Weights of a small transformer language model: width 128.
Each number is 128 + 24 x the weight over its row's rms, rounded and kept within 0 to 255. Layers, rows and columns count from 0. Numbers have three digits each. The size before them is the row's rms in percent of the matrix's.

# layer 11 MLP down (transposed), 512x128, rms 0.236, rows 279-289, columns 0-127
110:114149116138076097096088097131150131102155143159128126103143110168124112166116110184131166152151125146163136105123159136154152133132110103106109146088157135097161106122132156123131122122104121147135134107153076153099110174118168156126104105111153146207119157112139125122115123108144102134116144112145139137116111164104109153145097086125126147164115162098134138123177116136124116092160
095:143132122131131115159153105140099137114153146115124141180091095140122128143110129102146098119110143078095101161142156104086128135114152113162119109135141134104124109124121129142136099121132136142092123160096123130152051123128150136131109121071157124162176138097120159104164121099132179164097143122136163122131151110128152117135127109110205116139131129106136166135090138104133146184137
101:128117113161149159131106154132165081130117121154159085149134103138116121091196133109138123156147131089134091135138101097145128087089146105188127109126133147124125147091113085167149115135180138140157133137108092156127127135133123102138120125086128108113102084119112132148089120176166116123113108149130106138156151131145137150137162113144125091149080127120123132082130099175131134113111
076:236129102157173094128112131124133154111118134130182109166121150178134129092157156122109147141132084133112136170137114132113116131118107131145136071140118100145145133111117108123145117168091131108128113147129106115127089125151124152168091141112123129114132137116099104105136133133110134108100120127110116119113121076083119109117074107114142124129111142165129155147164091120105131170130
100:169132150109126155133139105155133133145105143105151161126103120164134099138136160158156155092142094109152156123114113146137157084103125123131151124109092126085136133140147101111139162174104141058165146136121101173116148123171177111113146099125122116152125132100124114138107107098138121123090132158157132124147131128128156080158115107130115137102079105147068116088096118165135117121102
105:152153146138124135163094086158150132153139150135110103123105085133116182111125090101112105161127120113127138102112120178070162115134123159150082098130108111170110147122137146139119106150112100084124118145152115066111130103115141156142137171129102102115174153163122162134116129136129109144120134117130105120133158143108167136169105126157146147151131133115147134172092110150149116071121
105:087136141088083122124150145111106099150133112146132103161129130087124112124114152126155169115143112148132164077161160093163127151098141138142180140156085140109148113141135143127090160103114105138156123150131147161146123137173095091126098114142135179141121145107101125128137140117144112103142160152130136113116095136091141090157167104134088132130152126115136178125137178121129102129074
096:138099152128153155116144124141125132155149111089136130105187145117107139159123152138089167127144161128135142119126152123130060102133112141140145112121105150144138080137131155156103114168104117132142146144121070136117132141161178120139131131103113099142096080146093156119098092120148154152098141133134142146144136129122137116121113161131186079092098074148162152137172133116135122096105
107:117096135096098076160119172125128154166132119143129114092108132139093123113104140141148107114143119152121142089112110173145128119172094129131131103102103129111150142145134089135136128122125119119135124142084128208088131084184124113090134164148126144121154138164131123166181153131138136138164144155131104088145066144093132154166121138171137135138132146137158131133137116122126145114120
107:095133159102140170143108150104131127100138131133134147088116109130095133129120088137192151117152134111119099124147102110131081132159121130141079096115145133127129149166127132133161153126129113174144108152135155151138208140087109157104075122167128084097123154179135133136152128107122170114114129140101143146104127116127134151108154125101135081122143089106131126139103136120119127111073
112:089113177129117137146119084127106171107138156158109165118121111135139145129135131139160111125144127132144135113147071121138150130126150085137110119093120093147118139118169179120146126116079114126154065123157096112155133176087139127119115148077149125159095128140154099133126127109157118159100125116108115096112110146070121142120115138108075133154121158165164152101133133129129159156153
# layer 11 MLP up, 512x128, rms 0.412, rows 280-290, columns 0-127
096:118148108099131163098103119174146108146105139116137155171159124169137122116124117101127119112124155078080157124113111147178109151093123126108111115125146123091153132130134127122133121122091189121125164116164081106148157138158103099116114096126185113135121121116158148146178149157146119166159134086129166085155162126115148129095104124096150137131104103163143128102115101126121131114143
098:090134129151154117135089099128166161153120134135119137155128161147067143144112080156113140125100121135113099095123123136141138144098136133119143162133110128145150156084162124123165136109149157183129165130119141122128122146111097132132110099113153148126107119153116105102148166075116086113161120119103150129121130122078155133091131152098087151149189128134120104077113178104137118141156
090:155148152123130146133138163117151130152174142119112123095145127140151107095116092127110152077118155155161142107120170100121140116126151139141117131131109138098102111177112118102143117108147091110092103116142134069124100121127121103087168100127136119149108116106130112145104112098090135130166094159083158148109136143141186143089173140103136186134139113150111130153080137164121145122145
103:143133104146161113117088111129138096153152144151123152112104111136130120120134159117142132112127097155132103147163167105126119108127143118130156056120116100136096149173098155086073137151158107136080081104095124122093085147113171145146112140144143119112179083132150125134111148104115173132101153119102138110106096115156147159149110132135119142145152112134148119110138103153152133107184
108:141110121095141119139141191151138103166145123107161126127154156122142139137129138118118132112131168088153141124136174113169139166123101136166139135102074117142104101133095130126145139145147113109113109119159149108124120122106118153119104138138150102131159139146114114152110169135117107174126104119133129158090168142098111149094202111138084131157165117074080145108097119155096122147152
098:134178114113113117151120081138153122142112157101128149133144109152119141134191159132158107090118140125131133128091132142175160154117107117130105140127119106113155114125132110168110111104112140143136133128147176117132146139092108164142182141148115143077115126087157136134138132106120187143082113081128132176105143131132138126140105139124115168143181056133119105112112112120094161123117
094:138178110127154119138129133134136124116116099130196105119136120146169196168112109175107112112121120133107103181160128167147099142119097089138120135153139119081122099087101110136161104102122126130097124084143122123112144106119096126103146104112149150139089152111093125077131154124148163108131135105108119126126160130083090145128151099119111149128132113140126119076096096152140119143135
102:137151123148152161131121146132116149119145150130117161051140168115131116137141140129110118129109143145122166096140120137112115098141118145174108122108145088135082138160124137090172093129142156130137127075182097102104122102159143113113113121121131129156151162106151107087132131125115200127093120129139138139121171127111116122116138088127109132132135127172121147153072183086146107119136
100:115122129143137127131157151156136126116102127134155150149107119116128126115175098179137151133107132160123077147094096128104168120142112134107141153177151097079155102105138158122108106130187111133138107075158115153130126156140167168080150142107100126102142125119121105158150125089097105135147131119107111122156129079117133064128171147152112122099167120126135103113148163124138103134133
105:093120150148138142079180116106144105110125170109156122165138091184124188102136125138160151138123134115152112108131114153134155143083126124146125127123146116078128124137099126151143096133149151129165099117120147144117157062090097115120088125101102116130165173106142129132151140125124129109148138138154120125092132129150144113158190156108082154094113114151146144139111114156153110114142
096:152136128162134091123111141156139134108060119144112118131057137160127084140119106107156119134116120128166115155152105145156117094150125138118095114159082148141107104140137143119103130105137106154117112139136148149094148162156134161141076159129142088112086074145122126107084097134161124123078131121169148062150114111131135125122130119173119147108123144129145138090138117130136120150121